Weights of a small GPT-style language model, trained from scratch on English Wikipedia.
Training: a variant of Adam for these matrices, 245M tokens, 7381 steps.
Each number is 50 + 12 x the weight over its row's rms, rounded and kept within 0 to 99. Layers, rows and columns count from 0. The size before them is the row's rms in percent of the matrix's.

# layer 13 MLP down, 160x640, rms 0.0536, rows 0-108, columns 256-319
148:61 32 44 49 67 55 50 38 37 46 55 35 55 62 52 69 40 75 32 58 29 54 57 71 56 47 44 76 51 42 36 57 53 49 48 47 46 58 45 44 49 48 68 59 45 62 46 39 34 65 49 40 48 57 33 50 55 38 49 44 47 57 47 61
088:61 63 45 42 48 39 41 30 58 33 41 25 00 52 49 38 29 75 58 51 51 41 51 86 63 54 50 36 70 50 45 49 59 41 54 48 30 56 48 40 58 51 42 57 59 67 43 34 48 52 71 48 55 55 67 54 66 48 51 48 47 28 41 33
104:40 63 46 53 38 53 48 41 46 57 46 64 51 45 69 41 52 67 66 34 25 40 51 56 54 45 57 42 45 57 50 32 46 67 40 29 30 44 45 49 47 73 58 47 44 66 54 67 33 40 49 53 48 54 53 59 43 44 43 68 57 41 74 59
095:34 48 40 48 66 56 62 50 42 52 50 55 35 26 39 79 59 42 35 53 47 44 47 35 59 57 33 68 57 44 50 38 53 40 66 65 65 49 35 49 67 46 62 47 48 54 61 52 74 49 37 60 39 60 37 41 50 49 41 30 49 69 71 20
088:43 49 26 47 63 43 55 32 47 61 51 44 63 56 43 60 45 30 34 57 64 42 74 51 45 52 55 68 62 42 42 30 67 44 40 44 82 64 50 55 38 47 50 62 48 62 44 43 31 62 40 51 46 35 59 65 37 52 63 41 46 26 68 39
095:23 54 42 43 32 56 57 47 64 58 44 53 36 51 48 58 39 45 54 56 62 64 48 63 41 47 52 41 43 63 49 37 56 38 54 59 81 56 36 39 42 65 41 60 59 44 53 36 46 59 71 61 39 53 53 37 67 57 47 51 31 39 47 53
104:30 86 68 50 65 43 55 49 47 57 53 55 39 40 45 46 55 60 48 43 47 56 51 39 53 68 50 37 29 31 59 51 39 55 76 49 48 75 36 55 40 60 41 58 59 46 50 56 32 59 59 57 75 51 42 55 50 58 55 50 30 51 54 51
095:32 46 40 63 30 39 31 55 50 59 65 66 52 40 67 49 44 44 47 37 61 50 53 61 49 43 44 31 36 55 46 62 45 28 60 51 28 52 55 40 64 41 21 44 48 44 60 32 63 31 68 42 51 61 43 45 60 59 64 49 37 67 65 67
094:67 35 45 66 45 53 66 48 10 56 67 64 43 53 40 58 61 51 50 43 51 58 67 57 38 69 53 43 54 51 53 49 46 66 23 39 32 60 41 54 60 41 47 58 51 51 61 64 29 43 52 44 63 57 52 33 38 46 35 48 58 56 57 45
095:61 42 42 59 47 54 60 54 68 64 22 43 49 31 48 25 35 27 30 47 56 30 21 58 45 77 46 45 63 55 61 72 41 44 62 41 44 39 48 48 39 48 59 38 61 58 46 42 63 49 47 50 53 57 51 58 41 49 63 54 41 48 49 57
104:63 29 46 46 80 63 51 53 32 36 40 35 45 45 84 59 58 54 50 53 46 39 52 53 56 63 33 57 57 63 37 62 42 39 24 71 66 40 44 34 47 60 67 57 57 61 52 43 59 46 25 40 46 49 33 62 31 60 59 50 43 68 42 53
094:31 52 54 63 54 42 58 55 60 38 38 42 35 65 53 63 64 58 40 45 43 51 36 27 48 42 53 38 46 53 51 63 46 53 44 48 55 53 62 56 64 67 42 54 56 70 36 74 52 61 31 50 54 14 52 43 82 55 36 55 39 58 54 45
089:27 55 64 60 21 50 56 40 46 53 74 65 65 48 60 66 48 58 63 62 43 60 41 32 44 34 36 40 67 52 43 52 39 46 70 56 25 43 65 75 53 59 47 39 54 31 52 49 57 57 70 59 65 54 66 49 61 47 51 63 49 55 73 59
095:65 31 54 37 49 53 61 59 52 50 34 49 49 46 37 32 35 34 32 40 65 55 40 63 62 63 44 40 73 49 41 43 55 63 43 60 30 52 38 43 37 45 41 39 49 52 50 61 39 56 40 57 52 58 47 62 38 46 68 54 51 64 62 39
100:36 91 49 49 70 65 46 52 54 53 44 39 40 61 52 38 54 34 33 57 68 71 32 63 56 30 68 74 54 48 47 58 42 30 53 59 40 54 55 41 24 46 43 56 55 48 48 46 58 59 50 50 49 48 32 36 56 48 44 36 45 74 58 54
108:16 34 43 34 55 42 50 65 59 37 40 29 33 50 16 51 51 39 53 33 76 50 57 61 47 49 68 40 37 42 45 52 57 48 46 67 77 49 47 53 70 47 52 65 56 72 35 70 55 57 54 47 51 59 56 69 50 52 52 32 49 47 66 50
092:47 71 61 54 39 45 72 52 49 66 47 64 59 58 39 71 61 63 60 48 60 58 46 82 54 59 52 68 57 48 49 28 54 74 52 54 26 60 55 52 08 49 29 58 52 44 51 58 42 46 63 44 73 64 64 57 35 46 39 55 46 41 34 47
098:56 73 58 61 56 34 22 67 49 43 50 56 56 59 68 42 47 62 58 61 66 44 39 47 50 56 40 17 56 58 40 63 29 53 33 39 64 34 50 54 53 44 44 32 50 43 45 57 48 52 65 47 66 79 54 61 68 54 41 61 57 46 72 63
103:39 77 50 48 48 54 35 48 35 48 48 51 58 33 34 47 60 44 46 51 66 38 50 64 52 32 58 58 69 62 52 31 64 43 49 46 31 53 67 35 41 37 52 51 62 40 49 46 43 45 54 52 75 68 52 71 53 50 37 45 53 65 55 63
089:65 41 56 54 53 51 64 51 38 44 59 42 32 37 45 46 49 41 29 37 21 54 63 31 62 56 42 71 20 56 47 55 58 53 55 71 56 57 51 45 55 46 41 51 44 53 58 41 55 41 54 53 46 57 45 44 40 36 40 45 34 55 52 48
100:36 46 46 52 51 68 36 44 39 51 62 36 36 40 55 47 50 64 62 73 46 70 54 50 41 41 47 47 58 63 47 42 68 33 40 75 34 63 56 38 40 35 28 59 50 43 45 42 38 36 48 54 65 31 54 42 35 55 49 40 30 35 59 48
090:62 14 63 57 57 44 23 61 50 39 39 38 33 43 46 60 48 49 34 52 43 55 56 72 36 20 55 40 83 45 56 45 47 58 55 46 56 44 66 68 38 45 42 40 36 45 62 35 46 51 45 50 37 59 34 38 47 47 47 30 47 50 50 28
091:46 64 42 47 43 48 53 46 47 73 42 68 43 56 64 48 59 50 34 35 42 60 47 54 53 68 53 58 75 23 60 30 50 59 63 40 56 44 58 53 51 54 53 56 51 40 65 57 32 57 44 28 34 62 37 68 27 57 70 42 40 45 49 61
095:41 49 45 47 33 43 56 47 55 44 46 47 45 67 50 37 58 45 63 49 51 55 58 39 57 57 55 07 68 55 61 44 49 41 24 43 19 39 43 65 21 25 50 36 40 37 44 41 28 32 39 39 40 53 45 35 47 44 49 29 51 67 32 46
097:28 55 53 38 44 55 37 56 57 42 70 37 57 52 68 61 34 56 60 52 49 37 38 11 42 27 52 62 42 51 47 49 42 43 71 50 51 37 68 62 50 55 41 38 40 60 46 65 49 45 56 41 71 30 41 44 46 40 54 49 44 42 51 57
115:60 44 66 55 51 44 64 48 40 44 59 49 57 57 64 39 64 45 34 54 54 43 57 57 44 49 52 50 67 69 65 53 57 52 65 40 72 62 59 49 31 32 49 49 47 28 41 63 47 47 54 45 63 52 40 47 48 45 44 42 37 45 39 40
100:49 62 53 47 64 39 43 39 52 36 35 59 42 69 62 36 54 59 50 40 52 46 50 48 41 61 51 61 54 35 51 56 52 45 33 41 49 58 49 31 66 45 53 55 56 46 42 62 55 45 44 43 29 76 47 61 51 47 47 33 53 36 57 51
091:68 41 32 47 41 59 45 42 56 41 43 46 59 50 52 80 50 46 56 60 63 42 60 66 54 50 48 45 54 33 47 41 37 41 56 46 52 49 37 52 29 58 44 52 44 20 47 48 30 53 35 59 43 25 51 62 41 54 53 56 49 57 60 40
093:76 74 61 60 55 28 71 38 34 52 34 40 69 51 42 73 51 50 51 44 46 30 36 41 48 38 47 66 46 25 60 31 31 52 52 50 16 54 56 75 48 42 49 55 47 51 37 42 40 48 51 50 44 73 47 16 64 64 62 54 64 74 51 41
091:74 69 61 47 59 37 46 40 53 43 59 58 70 60 48 39 51 57 55 63 47 45 47 39 59 22 58 24 42 47 65 60 37 42 44 39 65 46 46 62 66 32 37 42 68 29 45 35 65 64 55 65 62 65 43 67 66 56 49 32 61 49 19 36
097:54 40 70 32 30 64 59 42 61 61 59 52 45 49 41 60 37 17 52 60 57 51 49 57 53 28 35 55 46 48 45 49 59 38 44 52 18 42 47 55 66 57 25 55 43 54 75 65 36 42 48 62 66 46 53 60 59 56 52 47 76 37 59 41
090:40 52 32 39 63 52 48 42 48 40 44 53 54 37 55 44 48 47 24 57 66 45 44 45 58 44 57 51 52 44 42 57 45 41 50 70 50 51 55 55 34 57 70 66 65 68 43 46 49 47 54 40 29 28 50 49 68 46 32 46 53 46 26 62
114:43 44 37 60 50 46 62 40 37 56 49 61 56 58 72 49 57 40 52 42 37 52 65 43 37 54 58 60 21 62 39 52 61 50 64 43 60 47 43 38 39 41 38 50 50 57 58 31 58 45 45 33 76 59 37 17 66 43 47 49 54 49 47 56
107:51 83 44 43 24 43 65 77 65 68 54 67 49 32 43 68 33 49 72 57 39 42 53 29 54 53 31 70 38 53 56 43 45 40 40 34 45 40 36 70 65 41 68 56 41 44 61 53 45 46 40 39 65 54 62 70 59 52 32 53 19 52 28 46
094:55 45 35 44 62 43 49 57 67 63 56 62 57 50 30 62 41 49 35 51 30 38 50 36 47 67 66 24 35 48 56 52 42 43 54 50 37 45 50 61 34 49 69 51 53 57 50 54 34 66 37 61 43 78 55 27 46 54 24 38 60 62 37 55
105:55 40 63 48 51 50 43 30 40 50 54 69 31 60 54 53 52 49 68 49 29 51 59 48 55 57 50 57 41 53 35 47 49 59 35 49 42 38 58 46 68 55 40 42 35 30 63 50 32 46 44 48 54 74 67 48 59 32 42 69 61 54 38 41
104:59 49 65 53 49 52 63 50 62 58 45 42 38 61 48 60 39 40 33 35 57 42 57 57 60 63 61 74 68 54 50 50 52 54 67 53 68 40 61 55 35 49 57 55 47 51 58 42 27 46 52 59 70 40 60 63 56 51 59 45 77 54 45 36
099:53 47 50 51 58 43 43 37 48 28 57 49 52 47 54 63 57 54 44 86 53 31 35 43 50 42 48 40 61 54 54 58 51 55 34 56 37 51 64 49 49 52 21 52 49 45 26 50 69 44 61 47 53 48 55 46 48 53 34 48 36 58 64 32
091:64 43 63 56 61 53 35 42 65 44 63 52 53 56 43 43 81 59 62 41 45 43 36 55 43 64 62 44 50 45 46 67 36 43 34 31 59 42 42 52 67 39 48 46 60 37 55 68 51 50 43 40 47 74 56 65 45 46 59 69 71 16 28 41
100:54 69 50 47 29 44 56 47 65 34 22 37 34 25 63 35 35 41 49 44 45 38 39 58 50 44 52 38 45 58 52 55 41 60 27 47 45 33 53 48 57 53 73 49 45 44 59 27 49 44 44 58 70 47 50 30 61 43 76 51 61 49 22 57
096:52 39 53 55 50 36 64 51 46 49 32 54 34 57 24 70 41 54 52 53 67 36 62 56 51 37 46 30 31 32 28 40 49 45 52 56 50 52 44 35 60 42 46 57 64 54 56 68 59 42 29 53 60 49 42 48 41 54 48 63 54 38 44 52
100:53 46 59 42 50 41 34 48 34 51 61 35 47 63 53 52 46 36 50 27 46 57 49 40 47 40 35 50 66 47 48 44 56 49 44 62 44 61 53 60 64 33 35 49 40 42 64 68 43 49 53 52 63 69 32 49 51 41 45 38 45 50 50 51
098:77 23 46 54 39 49 56 46 40 48 49 17 49 57 16 46 52 69 34 54 34 55 47 50 44 48 48 34 61 45 46 44 56 33 63 40 35 51 45 57 51 52 66 38 46 58 58 31 40 55 49 40 55 34 61 41 52 62 73 29 45 49 43 46
086:47 55 42 65 55 42 42 38 73 49 64 45 59 39 58 33 58 36 30 57 53 63 53 36 59 49 51 64 39 54 49 65 46 43 40 67 56 52 39 68 49 42 32 46 45 44 38 63 33 64 51 60 59 65 55 15 69 45 45 41 69 68 46 39
113:65 49 34 47 33 58 54 58 49 60 47 53 72 61 51 42 55 42 59 44 52 69 42 32 66 60 43 65 61 42 51 60 54 57 67 43 51 60 65 49 49 60 38 48 65 31 44 58 72 56 58 39 49 43 45 45 70 37 61 45 38 44 37 46
093:24 54 49 51 35 55 50 66 59 62 59 62 56 37 33 45 58 72 43 50 53 54 51 44 54 28 47 44 14 47 34 44 55 36 44 24 75 43 63 40 59 58 61 43 40 62 41 58 36 42 48 53 61 24 58 60 48 38 70 49 57 34 50 45
095:57 17 50 55 61 44 47 52 63 76 53 31 44 42 32 50 61 78 45 69 49 54 50 68 56 38 41 49 28 60 56 45 52 50 59 52 63 69 49 72 45 77 59 65 57 31 59 48 57 56 64 35 33 48 63 62 50 52 40 39 71 62 39 71
099:53 55 54 48 46 48 44 40 55 47 62 56 47 38 42 49 44 55 42 49 44 60 42 33 47 39 43 67 49 49 57 49 41 58 64 53 66 53 56 44 36 48 85 40 50 51 55 65 61 40 44 41 33 53 49 59 58 52 56 62 38 23 47 42
099:59 25 60 50 41 64 27 59 48 58 71 35 44 48 36 57 24 55 61 70 63 56 48 43 38 46 41 38 39 44 45 42 40 62 70 42 28 36 50 54 46 49 47 37 35 49 54 25 70 46 65 43 41 31 35 50 33 58 49 53 36 25 57 39
098:36 73 40 48 50 68 49 49 61 63 62 23 55 36 66 57 19 31 42 33 65 49 51 38 51 54 48 49 68 31 66 61 52 44 58 43 41 61 42 45 70 51 77 58 50 46 46 53 40 53 58 64 20 46 57 44 52 55 52 66 33 80 46 53
144:32 25 67 51 28 50 70 50 40 45 37 29 43 56 42 37 52 32 57 43 50 33 45 34 42 74 54 56 51 61 44 46 47 34 43 69 54 55 35 38 55 48 69 57 44 50 51 44 59 53 40 62 54 23 50 61 46 54 49 37 35 30 52 62
097:72 65 45 33 43 35 24 46 64 44 44 48 58 37 41 49 36 46 47 45 62 42 49 73 60 45 48 60 36 61 56 49 44 71 43 46 61 52 48 60 57 53 73 56 67 41 56 73 55 65 44 49 59 56 42 67 57 47 45 54 36 38 29 48
099:57 17 52 51 72 44 59 37 44 47 40 57 48 55 56 64 52 35 34 42 53 48 40 53 60 80 57 37 63 56 59 54 62 52 56 65 68 53 27 40 53 42 69 50 47 54 50 37 51 58 54 58 28 42 40 68 66 45 43 25 64 32 58 38
098:44 76 51 50 79 56 46 42 57 41 50 52 44 50 59 57 55 68 52 60 71 69 32 52 46 33 54 68 56 47 57 60 46 20 36 36 54 42 51 56 56 53 32 53 50 41 55 50 34 47 47 48 37 44 69 34 51 54 74 48 53 81 76 67
088:58 84 44 42 69 67 21 58 47 45 63 54 73 33 59 55 35 63 44 60 44 64 53 50 35 50 50 48 58 53 66 51 53 59 19 39 54 57 52 51 48 44 63 49 38 42 47 72 66 62 36 47 44 35 60 36 52 41 51 41 53 27 58 52
097:57 53 55 53 55 50 45 64 51 26 51 52 33 66 56 45 46 48 53 60 55 43 60 52 44 47 65 30 59 51 61 63 51 42 44 33 66 49 38 48 37 63 72 39 56 22 51 48 60 43 37 56 53 28 52 54 43 42 34 51 47 44 57 56
096:59 69 43 51 66 68 49 33 51 57 55 71 44 51 33 59 61 51 52 44 50 60 39 55 47 45 76 55 40 41 48 41 36 37 68 37 72 39 64 67 53 52 72 41 50 48 42 69 52 61 39 37 30 94 41 40 31 65 45 79 53 61 48 54
090:16 48 59 39 57 65 30 56 54 52 15 48 44 53 52 18 42 80 72 50 27 34 67 72 46 63 33 53 57 45 50 68 71 38 38 50 58 63 42 57 45 34 65 62 24 64 39 50 49 48 27 55 56 59 44 53 61 47 39 58 54 56 44 62
097:64 47 44 57 06 87 52 39 43 73 47 61 59 27 57 62 46 62 59 49 58 51 54 37 48 42 55 20 48 52 53 39 60 39 50 59 46 55 53 35 41 54 58 58 53 44 53 65 51 66 51 48 49 58 58 44 30 40 46 54 59 45 30 64
102:43 40 44 45 42 47 51 61 51 76 51 65 64 56 42 46 51 59 58 41 41 57 70 55 73 45 41 50 47 52 33 48 77 55 85 56 73 59 62 35 43 68 54 53 34 49 41 53 56 46 39 50 74 55 64 60 29 54 49 50 54 43 63 59
095:41 66 51 76 51 54 47 54 47 56 53 56 57 47 43 49 50 39 55 64 43 54 63 49 55 56 56 64 60 50 39 53 46 39 48 69 78 48 64 31 58 46 50 54 32 31 55 45 47 49 58 54 43 42 59 52 47 63 49 50 38 21 52 43
098:39 54 48 58 69 63 49 37 33 66 59 68 69 45 51 56 55 66 76 41 34 52 45 50 51 45 71 49 48 48 60 42 47 62 52 52 60 30 53 55 66 44 49 47 42 68 52 57 52 61 75 68 30 48 53 23 49 45 73 52 59 51 74 60
106:48 34 66 46 40 51 48 36 59 70 31 64 47 70 32 55 52 28 22 50 53 55 51 37 62 26 48 56 35 57 34 50 58 67 48 15 39 60 64 48 60 30 64 58 58 45 65 41 48 46 26 52 49 48 50 54 19 39 58 48 66 59 58 48
106:63 48 46 60 46 54 53 65 59 25 54 59 62 73 39 64 65 43 45 66 57 44 56 51 41 60 53 56 38 43 71 49 56 60 62 46 50 44 55 62 52 58 41 49 46 46 53 67 72 55 51 54 72 67 31 42 31 41 39 53 56 44 28 60
127:56 60 59 48 75 37 49 47 45 54 49 52 49 59 76 58 52 53 74 56 48 44 56 51 41 46 44 39 52 52 28 44 41 48 39 56 30 50 58 30 26 25 33 41 39 58 44 52 49 52 43 44 54 26 44 43 56 51 51 53 62 51 59 41
082:50 54 57 36 35 50 61 46 43 52 52 53 26 53 54 80 62 49 70 61 43 44 55 74 59 38 48 49 53 39 38 40 48 43 67 42 72 42 42 50 47 49 72 40 44 54 56 39 51 71 46 49 39 35 56 39 43 53 47 62 57 40 45 55
107:38 50 46 50 66 43 49 50 43 66 30 47 53 47 37 29 41 36 74 38 49 42 43 42 36 60 39 36 81 55 36 51 56 56 52 46 58 59 57 46 41 43 44 50 24 58 44 57 73 43 57 32 47 74 32 56 38 33 55 33 43 36 51 66
128:49 66 51 55 43 41 60 68 54 48 54 48 59 52 66 50 41 74 27 47 57 45 46 53 55 40 61 59 62 46 47 61 45 54 47 58 39 43 55 48 47 57 42 41 43 63 46 31 68 43 61 52 49 31 51 43 48 99 47 48 60 53 30 52
100:56 39 53 60 26 47 47 38 53 53 64 48 68 54 46 25 55 53 59 34 43 41 50 71 42 68 34 50 41 36 54 53 43 31 70 59 61 52 56 56 50 60 52 55 47 53 47 64 78 51 35 52 57 25 52 52 59 55 42 49 43 74 47 49
103:24 42 45 48 50 52 61 39 40 33 59 34 60 51 56 52 55 58 55 48 52 46 52 54 38 40 52 57 73 51 60 39 46 53 73 63 50 50 26 45 44 52 59 61 45 64 55 15 33 60 43 66 60 41 37 40 62 42 34 74 47 31 66 38
093:45 36 45 59 30 44 54 57 55 57 30 37 59 62 30 36 54 44 44 56 55 61 42 70 41 28 54 53 46 62 47 38 54 64 15 32 43 46 52 50 48 39 44 49 45 56 45 47 59 31 68 44 32 49 67 48 74 52 39 46 49 57 54 58
103:54 52 54 28 83 58 40 43 53 44 42 36 48 57 56 43 50 58 40 49 37 61 49 70 46 43 36 43 41 59 43 63 49 35 32 46 36 51 24 41 52 62 46 53 60 54 45 48 39 41 53 61 57 60 47 59 53 31 47 54 52 66 31 46
098:50 46 56 56 38 36 46 59 55 45 50 63 43 60 59 37 65 35 42 44 26 52 43 61 39 23 45 54 52 35 51 51 52 59 23 56 62 63 43 78 52 51 33 57 42 58 59 38 50 47 45 45 38 70 34 65 60 45 52 69 51 70 63 64
091:75 37 48 67 31 67 49 57 45 62 50 60 49 61 43 33 51 31 33 58 44 50 47 30 35 52 30 67 53 67 42 55 66 60 66 46 37 49 43 46 52 47 42 66 50 55 60 43 59 29 50 51 32 62 48 41 46 54 35 56 41 57 44 66
098:48 55 44 25 66 59 45 73 51 42 33 54 61 55 54 50 51 47 36 62 37 61 68 69 44 58 53 43 47 40 48 56 55 33 55 64 51 42 44 51 27 45 75 39 55 53 39 58 53 64 46 52 48 47 37 51 36 47 52 32 44 61 38 70
097:34 58 68 50 43 45 38 68 59 33 38 53 44 70 70 46 62 45 58 53 47 56 55 67 52 52 51 43 30 43 55 55 70 34 62 60 59 60 43 39 42 66 38 46 48 44 44 43 52 64 64 38 50 75 31 43 35 44 37 52 52 42 69 39
094:64 43 36 46 54 50 45 76 63 46 39 43 47 49 72 61 30 65 56 50 57 57 53 41 59 62 40 50 33 38 52 56 49 71 42 54 59 49 55 40 61 46 71 56 48 53 51 46 61 69 51 56 45 48 49 38 58 44 46 13 53 43 32 38
109:64 13 50 65 48 70 59 47 58 70 64 30 41 41 47 41 52 46 66 64 56 57 37 43 54 64 52 42 43 48 52 45 53 87 35 57 63 47 29 69 59 48 47 45 45 51 49 49 60 38 39 50 72 39 51 37 49 60 50 55 50 72 64 54
098:53 59 37 50 53 47 65 54 47 41 55 28 41 56 52 47 33 27 36 63 55 57 52 53 46 46 60 43 52 52 48 54 55 51 27 54 67 67 49 43 49 42 62 62 73 70 28 39 60 58 54 45 48 56 55 44 41 41 59 84 53 54 87 51
107:59 67 52 53 24 51 39 43 60 59 75 46 53 46 33 34 40 33 70 20 48 38 56 34 41 34 58 43 76 51 59 48 47 43 76 44 48 42 45 52 56 47 57 37 54 45 47 32 39 42 49 45 61 38 63 62 46 55 40 57 56 30 58 36
099:60 41 48 48 43 43 72 51 41 27 57 24 45 40 28 46 55 44 43 55 45 43 44 60 43 29 46 45 81 47 44 52 54 40 69 71 48 40 35 67 55 60 51 43 37 55 47 42 68 42 58 52 58 64 44 42 55 46 62 50 53 62 55 40
097:49 37 46 58 49 44 54 60 65 43 39 61 50 63 34 47 69 29 72 24 27 66 47 51 48 63 39 45 36 73 61 76 41 71 45 70 30 44 67 56 50 62 56 41 46 37 64 64 43 55 45 48 50 36 47 45 44 47 65 56 52 62 42 50
100:45 54 51 43 75 42 47 52 78 44 45 35 46 37 46 59 45 27 35 49 64 51 56 47 48 40 44 37 41 42 57 60 54 42 35 53 41 57 67 52 69 51 60 63 55 63 38 42 47 59 46 59 49 62 61 48 53 44 64 51 73 57 36 50
101:48 22 51 38 58 54 40 40 42 44 53 29 54 42 72 36 21 68 51 55 51 48 73 56 39 71 55 47 56 61 45 54 40 59 64 64 55 51 53 55 52 59 67 43 54 51 55 56 43 61 62 40 23 34 53 36 50 56 41 40 65 62 58 54
095:58 56 63 50 31 45 77 32 48 41 52 63 56 52 56 44 44 48 95 44 49 52 51 36 40 69 56 61 59 49 59 51 48 65 65 61 66 52 64 55 57 51 44 53 48 41 41 32 63 40 69 36 51 42 59 63 61 43 61 38 56 46 22 57
092:54 58 45 52 71 49 54 46 66 62 35 63 51 47 45 47 39 85 51 46 38 38 55 64 59 23 42 43 43 55 31 50 61 39 55 55 88 44 51 43 63 32 74 56 50 60 36 55 64 67 37 50 55 32 43 36 55 42 49 55 36 55 61 45
101:62 33 63 51 33 45 59 62 38 60 33 37 46 61 30 54 61 35 35 48 40 47 57 28 45 50 50 32 42 61 60 56 57 36 46 51 45 55 72 45 59 54 42 51 52 60 77 36 66 35 61 54 56 56 42 49 47 51 26 64 54 65 47 52
109:46 59 39 45 47 57 62 66 41 40 54 46 39 55 67 39 51 53 37 42 60 52 60 73 38 54 40 47 76 37 44 37 50 61 39 50 65 57 46 26 63 64 68 58 51 46 37 34 40 59 62 34 37 55 67 48 52 36 65 23 42 52 75 52
096:48 33 60 44 67 70 47 49 36 74 52 38 37 52 44 51 57 65 69 57 49 71 58 80 58 41 43 33 41 52 68 52 42 51 58 51 20 51 49 48 44 61 42 62 46 46 33 33 31 51 47 52 48 66 39 45 46 45 36 41 68 63 44 58
090:68 49 61 60 56 49 35 44 50 42 70 39 29 60 39 55 65 91 40 37 47 43 34 58 49 60 44 40 58 42 51 40 43 54 58 56 12 42 49 53 55 43 45 54 45 56 33 48 52 55 58 55 34 69 46 55 25 43 78 58 69 48 58 25
098:46 39 56 52 36 39 52 63 28 44 50 33 40 50 58 40 53 42 57 45 53 62 56 50 55 79 54 47 34 55 44 40 69 49 65 43 67 55 51 53 40 56 72 43 50 55 50 42 64 53 47 48 55 09 35 54 31 58 40 73 45 48 49 47
112:54 72 43 54 69 57 49 47 51 53 54 60 57 43 36 52 48 60 63 66 70 59 64 61 56 42 61 63 44 47 45 64 62 81 65 51 30 69 55 43 53 55 30 43 41 42 47 59 66 67 58 52 42 71 50 63 61 77 41 62 38 79 66 63
135:86 73 37 57 62 63 28 43 43 63 46 88 65 50 56 52 44 24 50 41 59 58 46 54 54 50 39 58 72 44 61 53 56 69 49 28 42 54 50 62 42 48 30 55 65 43 54 61 32 57 60 42 48 80 58 50 72 56 40 49 69 58 37 44
099:53 50 52 67 59 54 67 54 36 54 44 78 66 40 55 57 42 39 41 56 46 66 50 43 47 25 52 52 31 41 52 44 46 55 28 52 44 64 38 64 35 39 43 51 49 54 43 30 59 56 49 47 39 54 50 56 65 50 56 45 71 58 70 31
102:31 66 46 50 31 33 46 39 56 51 40 37 53 60 30 69 54 56 58 59 57 55 59 48 42 61 57 79 59 56 54 47 51 78 41 38 23 49 46 47 41 56 65 52 61 48 42 41 44 36 60 49 50 52 42 52 43 47 62 56 45 54 67 51
088:48 49 53 64 47 46 40 68 37 46 30 52 75 50 53 28 51 58 64 48 57 47 63 49 49 45 69 67 50 38 65 52 43 41 49 49 29 56 30 57 37 48 41 56 51 81 41 48 48 61 46 36 41 51 42 50 52 51 66 36 38 32 65 59
102:42 41 55 54 42 72 61 59 35 40 41 40 53 67 56 58 77 36 43 63 63 46 48 75 53 48 54 88 37 50 45 48 53 71 52 49 41 50 58 37 29 54 32 55 48 63 53 53 52 46 43 54 60 68 58 37 47 55 43 66 41 52 51 76
104:44 48 50 60 37 31 44 49 42 61 40 33 56 37 68 39 66 35 57 49 39 45 59 49 52 48 36 60 61 58 53 50 44 83 50 59 39 36 49 42 30 43 24 42 43 49 57 45 47 41 40 58 67 38 50 47 62 50 37 31 49 70 38 37
098:53 56 47 44 48 51 35 56 65 58 81 53 49 48 55 34 55 38 77 51 35 46 58 52 54 43 61 41 44 64 33 67 60 51 45 28 54 51 47 45 55 40 72 60 38 60 40 86 41 57 36 57 40 48 36 66 44 56 40 60 55 55 32 45
112:42 50 54 51 47 65 35 27 55 44 56 47 38 14 46 69 47 46 76 47 44 57 51 60 39 74 35 68 58 50 51 50 46 57 64 44 56 54 50 30 41 53 39 53 65 51 37 62 31 33 32 46 44 44 55 49 58 45 64 59 41 30 51 41
100:52 51 39 33 46 47 32 45 35 48 54 41 41 56 55 42 60 52 63 38 61 43 49 63 52 42 39 36 55 53 23 51 56 45 68 50 74 52 50 43 59 50 83 46 46 61 63 70 32 40 29 41 53 45 54 50 60 56 63 52 51 62 46 59
087:37 55 44 45 82 67 45 64 69 31 92 47 54 54 46 63 64 55 54 19 37 40 52 49 57 47 48 45 40 25 58 31 56 37 42 63 56 35 30 60 56 45 37 50 48 47 48 25 34 42 42 42 19 69 75 61 34 35 41 71 51 58 47 50
095:13 54 50 53 24 45 51 34 53 62 56 33 44 58 62 58 50 34 28 36 42 55 56 39 56 30 49 57 45 58 56 47 66 48 65 38 46 66 43 45 46 38 71 34 56 60 32 50 49 48 53 56 55 48 56 65 62 49 78 59 50 38 49 38
096:64 58 44 53 53 53 55 50 52 61 35 51 44 51 68 60 52 44 51 51 41 47 41 58 58 76 47 39 51 41 47 47 52 37 63 80 54 54 48 41 43 76 42 44 53 56 49 91 41 47 44 47 49 76 72 13 30 44 58 56 62 44 56 43
095:56 58 41 55 43 23 58 64 76 51 35 46 37 39 55 40 46 62 46 35 50 39 59 17 68 46 54 35 39 67 55 43 43 75 48 57 30 35 53 58 53 52 28 49 58 53 70 55 46 54 23 60 37 44 64 61 86 57 52 55 42 50 32 49
088:31 33 46 36 45 62 55 38 47 43 40 38 42 30 46 34 47 53 51 59 46 52 63 47 43 76 30 41 45 55 47 66 50 61 50 39 32 57 62 37 46 65 43 29 45 68 50 55 55 39 54 57 43 52 60 30 84 49 60 54 45 42 52 45
106:59 66 38 42 39 63 49 51 56 50 69 62 51 54 62 53 39 82 60 64 47 43 46 58 47 62 60 48 69 38 36 52 52 38 56 45 29 45 43 55 64 57 65 48 42 55 59 50 51 39 60 51 18 59 74 42 75 53 49 48 56 47 52 57
103:82 48 41 44 35 50 52 42 66 56 54 56 45 53 29 40 60 62 35 47 60 44 53 53 40 53 54 59 32 49 49 55 56 58 62 45 71 55 66 50 53 53 55 61 41 53 54 77 48 64 45 45 55 57 58 54 32 50 36 56 51 53 37 56
102:56 62 60 58 56 60 37 53 71 53 43 36 44 31 73 43 44 52 60 63 59 40 66 43 58 54 47 48 35 51 59 45 51 40 42 57 41 56 63 49 76 64 15 49 46 47 50 69 48 57 58 49 69 59 45 44 45 43 60 50 44 49 53 50